config = dict(
    num_hidden_layers=14,
    hidden_size=224,
    num_attention_heads=4,
    num_key_value_heads=4,
    head_dim=64,
    intermediate_size=448,
    vocab_size=1787,
    hidden_act='geglu',
    norm='rmsnorm',
    norm_place='peri',
    norm_eps=1e-05,
    positions='rope',
    rope_theta=10000.0,
    rope_fraction=1.0,
    qk_norm=False,
    attn_scale=0.125,
    bias='none',
    tie_word_embeddings=False,
    parallel_block=False,
    extras=['capped logits'],
    init='trunc',
    init_std_qkv=0.03,
    init_std_o=0.00531,
    init_std_up=0.03,
    init_std_down=0.00401,
    optimizer='muon_variant',
    learning_rate=0.00586,
    lr_mult_o=1.5,
    lr_mult_down=0.7,
    beta1=0.93,
    lr_head=0.0142,
    max_grad_norm=1.0,
    warmup_steps=200,
    schedule='wsd',
    decay_fraction=0.762,
    decay_shape='linear',
    final_lr_fraction=0.02,
    batch_tokens=131072,
    max_seq_len=2048,
    doc_mask=True,
    train_tokens=471100000,
    max_steps=3595,
    dataset='wikipedia_en',
)
Each number is 500 + 40 x the weight over its row's rms, rounded and kept within 0 to 999. Layers, rows and columns count from 0. Numbers have three digits each. The size before them is the row's rms in percent of the matrix's.

# gate: layer 10 MLP gate, 448x224, rms 0.061, rows 186-206, columns 0-223
# up: layer 10 MLP up, 448x224, rms 0.0636, rows 186-206, columns 0-223
# down: layer 10 MLP down (transposed), 448x224, rms 0.0196, rows 186-205, columns 0-223
gate186 100:520458529508448519538576495506451513496474473479451520545551543520480473441562534378477549527502500510517570503477460505551475454534469470528522530511511567484545379487536495516497483503569428514555510528477568486547462472485532499470452518431553500501526566443510501466473474479464492546473476535536490480538498465548479495501438433544506477478450511491501499523468496504545499423507476562542492459450507560528516485506534506535580423403492530559547474439471591477487453455491496530529541450519484503465480508463546502399545568577502460508502417518506475487539389499476517521484395500536527488482482495532473496455526509560414518480560554487548487418537513507498437488524
up186 099:510522530445504472546512523568532507568482454529483478450552408553480519475538506563476468439525538549543469448469564464428480559563486506483473515508506534479475510530535492484576498404536554425556508489478526529486513452442539466547528539469524463450428502524521511524436565536472473528602505534392501492460518562547557548500523564461508438456508448549435522483541485572523522438523510535561528523487465494529547493520617482478561548479496462530472466532497477542560532530518494505495522481421544465488469447531553510493547484458481457495505511496572453468517448435574495543557529515464453552497501493525499484482487522509540490543497509541511547490452461490525518385521
down186 098:530526446498525443475499494458525484477489483457478532503476488452538431583476463496491454507514509509508498498502449500517518437498453431582488502502447470527480425492467535497499569542469563493404581521537472533489529495491456525536432437585403511513485506555491464564461474480572511472499552539508481445513493482498442495533519431486413540513488518522559500464469471519469470491480443436510502597517497440445535529464452525531472518451465502480509500512537451555478489524537477486469558487446572518548543572480475539470419465418508465534473527539456540462553538553503515494474463549531545465510410502472481521492413459437539387510439524479502423553461463535485547526506
gate187 101:543503435458492466461531482511539501466481504465485476559516488485471521452513476590502520389443499569530524422534435499465533494519517524575508459549528510537423477421499569476468529493484417516580510557550455424503550576580559525508485527501436461530528501520540526526443545479404523449481557494444470488458482466482480549476517459562510426475448571505461570458522546449516535483463507457536479490511521573481538492500464480487418524484457445488515492505531497552547512483561497559458495529574473501488416540504439472543446499528518418447544482494537551429512519491605573483483498497508489503469446531513477504483484505481458508526556536461503467496485487503451472547519
up187 104:460580538497546563504515476512497480544479484519436396466460496437546455484498495518524509515542522544490503573450521542519475428508489499586461473533523514559509508492464471443489535477430445472563432489523444463499554454478497535488456482546478515516517487506430464452494409509559496522471485484506420509541544539507505414579551542489442485559461505520473471515501491450513509531483497443520520452447499550454486524473534528559520450410534513496471447543559410476389437508462571445481501519535486492592469555492519549516452422535532481553473518539470501494543506580522462480478537504482512511487537492563506517478540514467452418477473462530493510470387511550552485480499
down187 101:444520507519530482473501515422546474494538464531491545508468478567507527449524498543451468423475544527501507499475502494573436494517536510484513517522426594563487502554454481459423520552438497540514477511482457489523529463502485453452490452581459467439510467597559536473540510478547443461463422504527477476500506507496579474477528512532442435517545485568437497453471516478491471546486574456465477501547456468534515477491514544541489473485450530448523492607512469437483567498475431484473562392454500481456530372515509474482474494476467499480525471560530500518500523563523524501386494558511493532514484464559502572486529502477431519473577506475587502481489454508505487471546
gate188 104:456539425510460451501479505496462468527590494469515492475524498460473448513476466509436528524443470531553544523429483522476444459532463433511456514438528515571544528516486530508524484533491505556483501440497525551461452419501550446510501457596485448533478446504521474562463535497503465490536492519501434508518533505490476463564461511460517496522486411447449512500538428586565533459492469505469459562499471519447447581495500473433494497535528529558469494484484526436533565472574445476501471445553506471514479452516504433441499492512460470540403576486528458514462472495472440513443440569500494519569480606523526421456491486445475491550452490536458450513456496504501563465562
up188 101:442419475498465482480519475432506544465520553500475474550508486535532496500435476550518439605558433484485542502561498519487455450538525478536496478497495548483498481456502489518491535515527500484491523531599483447565544458442394565460465489459543533497595456486491447466496447526526488494509460511522440503488474560506521422520486549508444508490510518471481503473511514474475491452450577489508533595497570435538526476594562436524493491503538463485543561460474500493567471525515529457404480469466510483552466483471488524460528492480472555478432421484570477522442566496478504478517513519469525585463583536466497538431449513443489453517493529550469462405468536482479432484513
down188 094:447495500550537514517554513544501461615483536431477509510509527506509514471502580498581486492535529517495507510521505494411484561412456478513443448534484501483572574488555431592530506583497544459556454461456460530516538568517495434475509474516497485418442547556547469509554566536606453484448547484524501497493507452433523475466450372537502438509520514556500512519460521456504519481480467531509452527536492495492494460516561530431518453520463475577493529509546551520496484478531467554575542508506503542517469476502456472523470486467422582456528435473512494475466477536443516540487499510472500557494489451510502507477430480486528456471515490470500565556518474527498538504597
gate189 104:468517487564554422409468449497492438461500492504514548477430437498536532487545519522536554484489544465499480500508525499492511464483442581516503484614493505529479494465541469489505551522522435495477484495473519408501485565508465461434574477530539539434527492504453471480532551448533470472479513513526502469587487471544455471448424539498466552539480532573538487512521535512555544542529557502520544556492470509429444502483529483482454475539478582513504468478527572495514454489504402500491466516420423633487538562472546587498514477532490460519479428508569550511528462501510524506483534511495479490478536503517580476468587471509470499472504530486527426483464467569506486558566
up189 107:536509514561537510485466451521478531492565448544472522489532478457498529492469604554530485489542438532430456461467394503482530552464443513475496456531532463543468492475493504494492480487403425497522513516488533526544568478461510518490504582460481573406509481466487428566513499537533495476520432484440463531486522464507531456434455500499575514473465467563481476439506431529488498460573537513471488494553486452527469590521482484441526524505453515503462470454497480472468478509467511557538516473539506538515521503540551435488546491551515522512432485534521486510576525581502551491642604529423555485542487499537510581404476495522456510474524526524540510525520521487495515552514
down189 096:416468569479572580460473504591563517546433509523521553459485424554524472501431493543539492478464435452452559513553509599456499504527521491579500422515505531483469491462548498458492412555519460503587478534492506455471472468538491494496548481547524535415425544474482451480499449413520501478527478479529563474434481438597545523484518429512486569509433476603543539486516510514500578533561492534559456462497493457519451521463514483514491501457455490542539536460514553468458465487580482491536474498478508502523477482498512480432483498476462501494545499519532531477452474549532509449527536558451539520445568528492488484496453503528487509462437493510490482471534447508475505440459
gate190 093:492433450524473445552456515461534556486523562379533478461467521490529516475515457544518512501468533457543538527483519427423447495519453571466437456499447471501506514485425467548504461441450513459562458451510450524469440497523535533558486517514475517433548446533533417499459491458497528504511478471560496489523501497531606463563505514508515472504495529520494448554514547562570494556539551508498461525467463464493529558517496471511421499551388461497475541515480521434470519480445497512458489483530479454482471450469554538524474443615496500515479490531514479494426582530548550504416490484477520518462447506501435584476440509480463506534527535474510507493485567421528558505531
up190 094:495536483490478466512463593481488510504558497448520489525559580536515588532465472488492479514517588573492513474518530571607538451542540600471517531539465518513556480512560494460526561507494484540531450479528469474464491517465498457563478453509427496498569501584499477522524450500491548519486515510510468447485451536422507478532503523505471438536500484480487566590459514454531467565465543552498555573514476476517493464489454534546468484469462472525464575458558554570507545513485576507559547507454471546488510501472510532482427567539500460536409474503448417442522537467488503535479508511519558561514471444566447504460458515515473506574538481500451570457520552542484477521499
down190 100:491442486519515511523508409487498562505532548428560468468466478437526450421479432556558545515464459478515557524438413488550546536505538557509490474499489471515444462535542435540514511530469576474488522521464491503533497510525520546476496438519468507471478548486559523591560492521473511450470530566554522531444560503571549486472543581496541549454550469470496530428522562553457479527516501504468447454510493533449408502543487484479491492488475467472504518501447530453496525498504494534446519523475495518453498461504466498523531503461521512538462437541596505478592490589511436488499570558561559476487524480446452577420523490423543557535494533523530488476486504574521475490435
gate191 097:514491584507514536443504492523483481512404519448507462491476512478488504448450471507514565476530506503534472457482486551533537566501504509518547513535521523487532451527459461440514468562475524498492464491524562504535498476461467501478488502484396434501545433475525453494510455533520444599467430453549549508581466476546460461421528533547478565431498446572495451444478503492455542536580507496568471502440517471544512564549515488463448529490512568461446462501536535556551369438478440509474459560504532512559518538499511447466506496414507512453432452488555494528506495518572496473524511484541486484531538452563529505506421555528440490477521504528438546490517433508513437506546
up191 098:429563566519443473479489543506480509518444544589523565489493405480470548494551510470480545519548533475525442532541472523522499544479471483453476548523527485493484524467498471512498499517455572529460501483554498484496602469520567474440492478504554504560499433482529466445476425434580499540515536483560518451504470435453483514513504514475517459488543521534493537452525491497554487468455468473484503515535510536459569416495403504549497452462493467456501460548465500552501548471508547595476498540520547536530500467502480550471464492449489570550430497571524526548573393445452494454537511444546516503501459454542500544574569476567446459482482535534553527544506542486490472577488
down191 096:533503484566489535572518486525494426404482500432457440524486575511456527548485505471459466488465440467534546468458455517500556439519489505587497475449523526494532551486520482458558462464485450547500450556502521535418458615518485605502477450461426535579578481523464583467460449518477492508510494495503500556508496509481514426502520516498524456560502471584568496515502574440476499568487508488554456515446566528441499569492518536484504530480496507552513491471571508475505399507476487504472492448465467454483525486529559492571446489543504440503558451414482530478499497517443446490512426523479554473492472491523488442441480536493512530501577472446506519458483501533524494507542
gate192 102:512419536550535500447491455515455512481601496432519455518515552546495436546558505484533466541515476404483508525486565480516553437475453468500482497515411498462462444533491503521564534439528545482434489533519519464474465509479452451492525477392555595496541501526495460523529512472501549524532497569550531428518566543494436516409508603493533442471461510494522464542523474504568534503482502492534478519524505458567501507495521523503515504530523403498441550532494417487476504515514505484550507439431486490487448523494487498532516492494582534502499513515509460462459502546525526438474521477538425539494443513538505501449561518527567543544453520481532484531507559543544377463441
up192 104:461577503490507557468523552513476441511516574554488526510506520503472456528441508527515504459543491469504552622527548481540539437454527490556436462567468598553484461464528526520527534504480463567446551473469476443452425505432508411506434422399474559543543532496473477493552467482465495510511518543552469515495531468436529414487579508515541442469536458521426490532523517474489472507484525450549484475496493444558555544494505516462479459519501483483482509526506538537495512531512482533473510515447523457481463439477468510441513485521589489465501477526553476562554448471517481462517466529474454516423447451411494540459510489548509494475472453523529535562496516445549414501430
down192 106:534488512534492554477435472508481515417489476562515474557454554523485445504525510491501472503505532438500509579518431571501469452549463558516464509459472489508526474560551501466516481487513586503484441519532558617474470460524565458444382554562533479536511512471521479504509436479456488570491537502457489473494547553543518550519523582552499510409532500473447462509522484525469488519535455531464533426466435520471484490494498488535492521412510481513495593563492573492492521486519538417542533492495542476493502486528543489556471470524515463450448434502488542485456541494550564559476604500480489468551481506502455546528562492490546507529584481491434534513487459524527498546603
gate193 104:458463450512474508452526479562559515453491525483435516517499442509404466526510488469439517527456540506524541507518455423520551586511502507508513497446560524456502488547531465557505493493495442512580545532597475514459475485569489517519454593593509425542549503477535484566561506453468514505404438537509475476526540471453523532486473527499511493537444473522488504487427475566489492514518469503472520506480482565460503458513430520366483568508469496494516471540502538475495512546569483583551462574428494463523590545482536565434506530524464479497468496495477482455412498537460457479444556517497468493485478476440420514460496499512478490522492489508506486525538500523384476493501
up193 098:486447486484446530483525537491524468540496544435490482455528488451504544441561530465462486463504566468491482557455451424486465537508428508535521490502521501525450535465524496471484453521526516450504453495446452506540579544546469450548412559486454462485519509527441509513491510440535475491475578482481538601500456495557507557500509524516573444514463419477555461512503514519503543435600491512575453565513491560497440550410505569534479509482462514476453532504611497506574457447516512478558479471586539557471555518509515477488527503453501455510443528582614519522494525504506481476529510441502495506480548469517485433442500476445459446478472495481489533519541505508553522511580
down193 097:532430516447529523443546489422492482555526505552498514438543523482476602479508560485494447475462487442522523526470534490528549537522507509470503511526560408544469498533518517496477414483495490564488477559491554490489452531523505476500448461511432503420568458461538477482522505490480537495531572485578503450484542487466554524477509574493596513566578483456478509485521533530560558525528461528473522487558592505506481473535506497521505490549482428567409474590491470457507532521438490508458515502457459529461503533448416467546486506534554566473532466449478594506555509512530457445487546497507483519473511372523540502431531498475595515528524522447443492506500515525504492511491
gate194 105:531476492483448457482468514535445422558525493521556502476447514442504520568598535514386486441470439441499515451501567500471503485526460509536549474456555495553550571497498452453524464511456481571446548470582464515487549501414488500489404545475484453524510467540460556542521460488478498430479433515523541474508536530496538555498563530532539483494563484490529479448494501452509488508576417474509478541476516449524499430518481471438476510506513590438533532444450545478525488490422493446523554521551462472514465535476493500501546531466471529555535532417477488522508552456448501499472488560478464455452512453469465452449496481449537536551560498484495561563518512551442463472474
up194 103:497516520529550519506510518451426597564530512517524441427461474503506512516550487451450495519568507452445516496459510494513539518479485444500406541472501471533492443500452515593466486534463553530520510479490556499541538477467467478457557472487575512542478524551521460495510492551475444455473516449540560501460521559470460550553450504483443431518490481490569478485572480488468518481528561468496450527490483525543388444492551476561511490435478536471589477531474459484437477485445512521482525532492486487427486455438489448488526477522507498503406508579490442549439464541536457492476435480457502567517395446515512482492510544486411456508498467561508484463501456429575553526503
down194 099:491504493521524476519525438518561534478468478469543445514435517486438476558455461456514548483492516464569448462455488556511560497478503592515480538543519464510475586420457551489530492521517497477460518570514520501485511505538492462543533434534593493491525533488479469526572476436492505518451541476510505544444534477494485554534498449523529507493464442528439472559516497485465453530445630523558505453568525444529507567541472515578541572500475451519540507532469559490495522513521527485523490440441536469487486510514480456466480472537456456509489434481457530519525540394519498494462509526534588541592486504490469563507557547493492479490481461468372556438557451495526559533462
gate195 098:464493499542594475469480481537473483412436432492494427496399469510486471523574522457419462549471471468457466480488516497483585525490508547514557470521476506460468507547495518451442444561440458526562430536409545505519515480483541529500446515471537517510566523582550476537576522513555464489505459535507493468496463554482498486573509555490534547522486481453477482491494570469501475526470377506493518495447558540500498487489475525483522456532481542425510511428490514435523573466534503467455525468435484508563460533492543419481523497479432497543466467521527461487404487509468499502462530503456531551448480497498475529549483513549526495496434519431479471436452438538547537493426
up195 099:442542538504503517463487594431475569570516569491479541448509510568462480477494522442463507504480516470495490395518485470498571505501494586520479467480532512499559454465526543452512517539501534501548445527501533542467511430533568474423521489419457498502484568522485496503429500473512469532534451469525529456494540479551479495465498572532477471509427496545545462469494470504482554527516482506492510468520453474525467559449519485516469602468393559501489522452465462462598481540555529550530488493491426449481557494502526402409537487554568532536473529477489393455470537520500528488475514594473466519507545542484495482550474493511446454520512514531479519466505450537505586465462
down195 097:435431528499468503483556474513420514474513512570508492487587462479508507570511479450552461510495474539575522474506414481471509463527465494498501498538509487537516504546489512541593528508498532530514519494452570538458457485411485448504561486476480475506460483418514565523533530531536482488541549495457495548497509546509587477448555525444553532504476503478603466478498553507477581444484529489534482498517448475532593548514515538494561519535491445581511533432478508492472484469542473545478496521498460509548500447520449475513551520475505545523547598607502485430567527559556494461510526451500487465540524452482496538498424469467554410538550509549532538501431577444476495534529
gate196 095:512573468551527511507454488457483480475460506456541503516495489492525504507468567565421520498476536556470539522511593514479514572514533528491546470465497508521537499585502564475415444442470467532464517533430462472452592517464514592486479549453441428461489495527453515545531526522582561537510466557461553536562526420502482475445545501486513487487445511523441452496496532509502485514511510512518557490482578521521479459454503526476508533421451517512510579499544515502466546388461519532531543522513547530398457551578527440457477537499507550536534455518476471464479564575479462476546474498540460522501536553563521468511505457520549482430450505490583511490499449504550546472496
up196 100:482424480506458466549459586509518516525466533612470513571448454500504532504497548499493517502571566488455472472544544515516556460536428494469443477534507597474564490564534413487501422478559482472529539528517490549516457460485491551442454432456500448489481491525507431631580523484481527498514557459516505567518518506478541536517528437436510424505535402472498513526524519478507487466488506475521537510516496451437514481478493462507496513457483458474465422543515445477424533520455548497520573493494531524433531486408478528487493534555543499485548542504457487508501412512458498500547496524442513456415534495510491493543526507510430442482480458485460502530521461410509539498514
down196 099:528411538494452497526438554546464538604549520462457499479517556473485467594459508531503530471452512492534575508535568520525491482426514456469486508506610495468531492551498512524624501529431537445554530468538526529486509455477465539460517415490470520534506533422427499508539448506493454487518530530461408511504463462511467467493490463548551529494474444518484478515437485493451461498495493537455505559507493503470543559506473553530544558627456479496491542455440509507529488545510462532456513527467564470469437444555467515574488488479502462561434522466493502524463496503478488532498542446522568514525509496510496473527475581467495566535494503472487497602524480551559484432487
gate197 095:499576441512519485539490547490529518549549452475495510444477485532473455490491520465508520487480484506496448515490520505595523445535509486582454510511560505540480575531490550506519504515519456563398427511530439512534482517496535495460552558523477461544513532541541476511517420520494484463517498543554487509458427526505553573517547432485482452466493540535488490505518488522454513491481510578475562485553417519547455499458499505466528546491602551527507540530481520502483530545446569464513514468405452526446460481478549552525462467525505490459463534450476490418591434473506515486446439514486477525516425489521493568553585577462517511542533522515505511554574546395530443488435
up197 100:443462544493515454457508456485456496551520447443467515475502511514511503511526535567437512556530490531489482528539449474499553439522487457519507519493494588531471498535512503461553553481535483533401465502492543488525456469530559513522537517474505448567457541499556537553519453433581501464495539505488493535481477491492512523576504465495512527428475621478596554475520415478489468494533469535465506460494531514510460524517498480485458499516584480384497496523466463544465632519580532483523465462516425554464508460491515514447478558485489531527486482501467516523556530404488510462499587448502514525501462543492552534436555583542526473494481541540566434478531435483528501534431
down197 103:479442481496471522485500545536490557522527448395550518468489526518526491529489515520561447468444515521443473524471521449487459505586542525493570527472447461536462508499498484454554475489487469530429481446518470439547514478453475456441522515451545534519524534506514518506427417484432447515495459519395585432508422502524488493510492517444475468503532537560525418440501488494503525555501466518525480508537495464531535528546510507510541486507549438620485617476461519486549448500510583491552567441512510496498514572454471493564485517520593465494449584521520526533520442549522524508483531565501504455549475519498474503452538497508492474432559469543458527444535522513563436533504
gate198 098:512516440507522532467535507437492457520503475487461475486479432471453443477426534499454476507501457576536556539497499503506477501533524558509479511527541587530573534542425510478453428540503477522531477479517524468465510488480521478522536464614470475600506536513494580429509548517528475443434497514413540508418483431459519467472491461534511567568545555484499557469510519588430533515537497480551472510483469477494541469492447479504507547570524496464547536465540500470512535493527508485590526512439541525499427510490373514447418565458441482497540524473537506549541535489518537463525482514517475505438522522489569474548479489540556501471451483441541561574442459500503477478499
up198 095:464551524568480444441486474443518511486465434509494501509538530537510452480496516507453495459443555460512452466480469418524551502543464542538484491569467474471500505486544622446568530479523550517546464455505544418502472477520514509442591471465465515523509516615491459486487471487508476506480548518452500519496551541539506439576486485462452468537480454552500482497547502508529620472518593492575605461454469514573452530576517534476554502512507454437533498530521486495457460500503485487489491546449529498553442507501505453522486405495452514509517467487540529501549530452571536538543510492437451529535493550513478522502527588501473537504494532429517469476509463578540494484420
down198 091:565491442545509492525510483514475491511478479590513494488512443468502515486561524430506500575506484500526518529557458496544490500508520494532532533513490482481478558480463519457462490535521443426525476437502526501464491473547438448542545585573462531529487509520506531431495602582513423529475519558515528466503642551446533535455441460482508533479460560520498519543460541435454471520498424501491534495487552580489590546432500427536529484602497519495514493475497568518479583495556524470490463482502557537492441468447467501483552540474499478466575515501502523489495527515471532464499546502499504507580535487495499507508478508587529467426573521534459561575423448486524522472480
gate199 098:518532495533455488504538563546582475400444517491528546454600544518556490496504472500507486491552511460456530490558550518511478502455481465511436503488501508491502465521556493482499438462435572552510484459504431549525569513491518543503458424501551493469458546509502509442491560508509484475486498417524499564547495550376503448522424515478531472516517493512512516471510469534433535532514483449445468396466473431523549506459507409543469528510483494545501516424469561468497519458520497522538503599531453521469474563518530485520570487555515514520530473569495472492561526440507514457474454591498514436464452500520421465471514461568454483470443450526514550490553536518565522531485
up199 095:453552529533572546495464458473517541479486508510516477489464469518507499533465519495574440568466511490437549449568512483419528481541494468497520480519455446503507531479471500559499580435518506453507448489496548541499490468434452471478500538501389494449493491498620477511511432477493545450523563543493431440551576561488589523416461525413500433504528484488487541514460468505495559465603528510465444502471495548523553521496473479545502520482568552495534533460412563539544471502472494523510526495489487503563458468447545510576452505460541495553489466427475483598465508518522442540521553448536542525532469473520451502449490498470560498528520514510502460507479533561480540556487
down199 097:503537489469510527509495545430560497478389424516589501474547468453485502503542491524500506451408556459505394452553508538546498541505536498492536447509444534468495441543537548484551452448488505488504482514482487540539464502519605525515572551435503517463498497526486498500499473571436494540568445543444493493521519468476490532554473530556516465463512459518523490505462570473508418486521469544555505418512617481493505564543439515517496502491570569584452492438426568446506503479511457539539413532521507509504440533433508448422499466507528467495530483521489556456486485497431537509517455500486562526495484467510524519541487441515571469555512500479533481473491494552522538455520
gate200 100:521513499454485478455450468439434497448525542561537485539457449483512415515491493502442454536492524498494425514499557546447521511521509499579561477564522420559520482487456527530447494525488468512533465511507475545536412448436495477488529505461483557484440569426526460488484531449504442501484525455585560524564429558520508528521505481497498474419478475533505487489420503477555456533567555440529489443549540509494483489493528410537512525487529507480500508502528498499500458525479529578532490465552407545571478464480542424488553414474514524530478553521518455535493505475461516494465543468531569464518469522462480442527499449508444541489565453461426578527480564503509565526569
up200 096:538481471458570515496547522493477420466497524521442553537526482548476515542533541581520515501452477518504558512481537480538541453497579579552525490508463501394471550495550532491513520478494450503559420504488476487521516470505464529534518463521502536511527557537479466508522465532485467494458477471544556482533467482479422555404541536504452433461462559459460452509452468544533472512501563488530522558461610517509587441430448522502548551453504496453525513502463531481536522482529503545486554497549540428499459462508539432578517531484437490480422429534411464551451467563494480453505502435537491548508427478462565502497545516501504481491542522401480426482529493517514520523477
down200 097:451496428511452521456509518495514531507522479452484455475450531534566479443460402469521528507529492477478412459513457526514498512446565542434470479514518490490523493476527505538497486495499450445463430441541545572485505482479462428509516514466536474539502507545514534500505517450551461532515506511534491497434404532443536499472466472548533501526522500502467565567437600474483412477454541500480534560534437503483470516514541506499500490506455528550489483458472633581521501505409484509543547521541557536494488524466447539531482488495531571468510431492484476520553462507540456474578532479474559492478510554494498540540470546414490583525391460583463485479480528528577468537471
gate201 098:484562505505443483444556468452537527535473512479553482516571550460410431532482475479527515480487454467472489529488491513469487507542463470471475446490500564580478534534489514510469542542524557559458514456494513511469476571535538599522499494519489494504514484543511477548502606503553473526424519503531509539482483448502522496522472529509544528489506467582547542464480443466521563472578525508446481530513510484518488485513411526436478497488476450476471419431507488540492508530542489471486465457507537386588550459458553507506594526526467490495489540506450509484461539594492550516491526429607480479446474538456470564509575560470544479505535567568541533404484473516495546487521
up201 097:520527551494521509519529536546537579407497475494455508471499470535497509496385460473521505486539492465453492476484465472478484566445527461462496473449565551483554515448478440506522433492502479545502575507541418552501503591498455498519542505489497478579479476432517553514458573498453470560540444573516502510472421440438468550491478530468456470489580519496483469509505543433456513478521444530533470407460515524557431472515435492436495539498546532561480529449560544466476458514530446559490548519584526565530494511493523457548537507517548533481487434543447433437484525470553496447494544524556500441576522558486474510529520479484429528551481466524529511507476528488447509492476
down201 098:456476493500631446563493515474485491636481513521513549441438530543460548486498476495470481437533481514522443435455587492484481565499466511425566546485487483492463449474491494574467511502489454510460442501479437437526503445496515503507520463491525511494487471474430522532531505525489512483462503490465482446532409594540537532478475498510481490497531464522518464473520547614442504465490479498529507509497499488543427529475489505576446484546460517459540551553491477454484495492431490479489538532470492505575502499518461473509416520527482546521436513511580512454500535514473476499455469455411467484450418530602550526569442521517492457489442470414499439502490436486500550511477
gate202 105:474492534553507488546483495478529483467510421487425538451525522502508508547527528626419441503482514499418549445501549548455448472481522507486510561507495463510414536535488445513544515443431472549471518556413496565520514519493529467529523486531503516505514444529419522551529496512435526512533522489430465515553536567486474461495479499465532495480496511502534461539480458547535428501510524529447481466539478409543485417527554503473498551496387506534534479553545545420523499401571470501568481445525486522544511435441504549485470519488512576492471539444503481528573476470492519468475566597525459541497437469562489496504479531517525497526479546492500514531484453514469420497464
up202 103:495444488542489517551528534497405454476469486482542488487537527444515557483547517511494523563541481420440496551466480556547540575437452520505505458436495471519518486492462433539533574507395464503464503529539463496528488505514610479493504576566558484478547439523527506461482569478486462521507527529528544524509487497490473475484458471469486505570521492495492502398403505540504461447535455508577454543488548462507396466524461457535477458550523514490506493489518557476474526543523522471417582504459519555486550529523406528472518532472478530518481549489525418545522444496506508466463577492492532457461527501587508439501530497490522476492420441461468460536452525437439468496500
down202 102:489506486428523487501464448539502528454493435571457556618512566459463535470498529506530460517571507500454471518512446521479531493485479526542479570488520506436441481471523493508391482378442484546482488561480535436504491480469443550521534519537547492394506482516526523548545514545466550526499494457550478474488537522490444540511464476439545461433451515507492543410439489418543435440520501491484530475518533481488418455464486472493514540536465483563510463494480478443509498496459449498488440459504477540510465413476453475557554442500457497508539490463472506549502635447539478524494461549498482491460512473500532554474593548519510489526509471496439516466554507480509521480445
gate203 101:504457498569490562424477455547562580527542497533437515470552535495530478439494464597463515434493455524514533483486569458466489475479457554512448553555450486492440500430544517566501503462565492533491475432538522523467502586411505530520503461574509517474589477470472543534473506565408443533457461524476504559477505475456504451518424487457540488504578442482503486487545449494523483511487539458426482478440517452527522533520506417542523502496533511459510546517471515488521511522456515538476481503463505463514468471535556486516487503481487475441447562417503480478486508454520528542500489490572460574476445468529531457532489586545402517548549417486514514425499509465527551489508
up203 104:463494507548395467478514513527433519473441500417442522524514420539526585486511487398451494527470523486536445485526479516531489529504492508540550497511433459497549476526481463475501500546579453540473495541479554497488451458593449448551548445428464503487529557525606481512506524522509562501527465489515519481480484529479564476515531535525511478553530570505526503522411572506547406464546448481446506506459504531533557513531535526578462493480518500508504486546508531494511483499584455503470443482521513470465499490535429463560588557530420586480580489456488459495538489461434511543502508561466523510531550506488457486486463454560512414568453497530467523482532467478472470500513
down203 099:503585587525584528454538538510489482541505490547513468501526521542485506471490475489465484457498534476463478495522512487506580451494510487509559488562475568452490514456485511507474467491581505512494544513488438462431524523514523517488502513546459503523510516571488543477501479419493485472458445521447436496465531370452468449472483420468512573526540558472512477529419470418518493435517504489524424448504498500540538507441464479474505423466584514470499536532456500494442412551517497402518480497521514526522497405511582484541459500520397456472479423489514477505471526555500482547557460506542495489590485428482436510407492456534482534528545514478498474507495456459512571519484
gate204 099:537519429466537512546506467560447524488501547537505459467498447438513526541459487505515498467500504461402485509490499509486457536431457543521482569556488497472538460579562496507461470482532437475538516524510561456550404419515559502480563489493451431569490442412519517508471527483518489512533574553494511540484458447480493527495450469514458543520481396511462436516476442505480461504529624444464467509464536449436550502533456533436516527487538486512463480527524507505496488490424549451523518504473498505516509534468522494470461525507483490509548552451436523488474521461562574557503495413488514583522525583522535466523526489553501478537493475442507434510525562456550424428549
up204 102:513530488525528522493505539506506444471523458519472625530568494459468468544529431397441461516469494409497467482466522455543459479499419524498467527462528535476477494516540538479504454492517584543473455480487524518537514544449581457431517554440518559459472558508482561477499542446481486472516429515464560581494517509443464504564434517522519516510446537461513475521464517579547509457458563580514560519560508479542495483524543515496524531449487445383495502469447562496523493468504487504496470478457427455446498529519461526561544495478470494507573438516493480517485516500489477535471536455477503518541528571556533523470485475539516505473584518455485499563450456452453390480484
down204 100:581489580490541494526536525508515483442471514491527460467443525478527447503509501496490496468547579523411479478477532504529505446448504506483461434565456472519509504568481488488462514459569465467557459428472529476486411540483549444469555428531535467476448502476433479467512532532529554551534429501483452516483453482516545498439524427447544526483572445541514511516468569510615567583532459489488522515398491512559470516470523492525466476457516495509492424513497574545499491593507524498573475527536518499524533514572516575518548492496487525513539490520520539503550533539555525500509536553486498543521478453429488384440497499504452497474508520437522548476578494502499569499490
gate205 103:454507504444516510526490486422487500538507476403489515479460468481453542525565515505481490452480499557598507457520487417464473478504472485551516568501553550538497533504506511494530508478433500505591500556470534459455476482526450436484525439565549597535485535472487464476484537528473486535483489504511448514484554490466516521431489470621540521420479527473469482459522520445490527451470567575549488487545454569476504487495448568487466507479470447461451521519480479434459502502482500527437486456531514533459454567465520457485483566448500481500543435529557558476501489549540498476412407533576532536478471498573564486466446445490496443438582540515497578465501547502492496477504
up205 106:470479520474461555434491570505553498491456544504476506430461484486584511537450477501529597469526523418476479496580513499481480475459523496489501512550535524508516530514532483530564493508513514468517502479544507570498511506494554503437554504496455542476407491498534476488505483474465441512445499530472514475567444483544556507435483563489538469530542490507476453527469424428520410470566460489518503453570520468430500533494495414523552478467499402557588458518447496442451532541514434531478529482601441551441461557551535531537539493464480558464482472505535467523534466470499489480428538443562467483503481540543481560564556521500539479459496415573445490521515557500537521499505
down205 100:483496518470561536456440466494475509485521458530478492535512524538443468398488559571499544558490499530511490496448476471526523540484418459529500496515498563458554474452491481457452477449435527524473578547523506434474500508522488504488492539527451519469499543503562476533543545480602633528398456490518526500498516511558529472556426419487491497482458581482513528549498497523479513475451467474544471448537477518429486543540499478515515533583504553476525531517470508517495441518461521538553532540560419448455526529470554558534517496550468560505489544485463398524469560564394444539498484452483467480506481539445516475505441545486527467533517454425451452491524468473503517525516
gate206 103:522436484447519476534520425508490597579499421498502503510555540529491546470403514500462506562457533470438487511558491485474478527481510576533476467483502474545550553482445506586479490440497514499508532511507547511521493520479486503400526457515542511496555468479594569493492465547521470550507519521494493483576471509485479482470524507460525472490453486516490516557574454510447554519538551452531486495546524539457486477517439571411510486488484479502532597547545459511427501485559528455522491529495529472458483471575579542497528459486472512579447528523472460483552544522485536461463444492503535515589402532585472520510455569504486486492486423483399535499519578483506464492478
up206 097:410471455517524456520538549470563510456466544507512488512503446559532472471527555519456520516531524538532566399505543442437455508489417538490530506523535539462528457491482524421452574418517438460531505570503489487526561523495558529533496516495512514522536549494529572536525460471417476424466542437440511489531551437571466486478497512483489519580455511525487468527440468459507490484491490431439519475531529489577467458528494522578461481470498466492451530507502484422506526600504483483521486451597445521440485591517569404516506509454554542539498472498434582538504533447547532506475493588522470510524494513478526469525517522473517499503574484515487514506445477524466501496479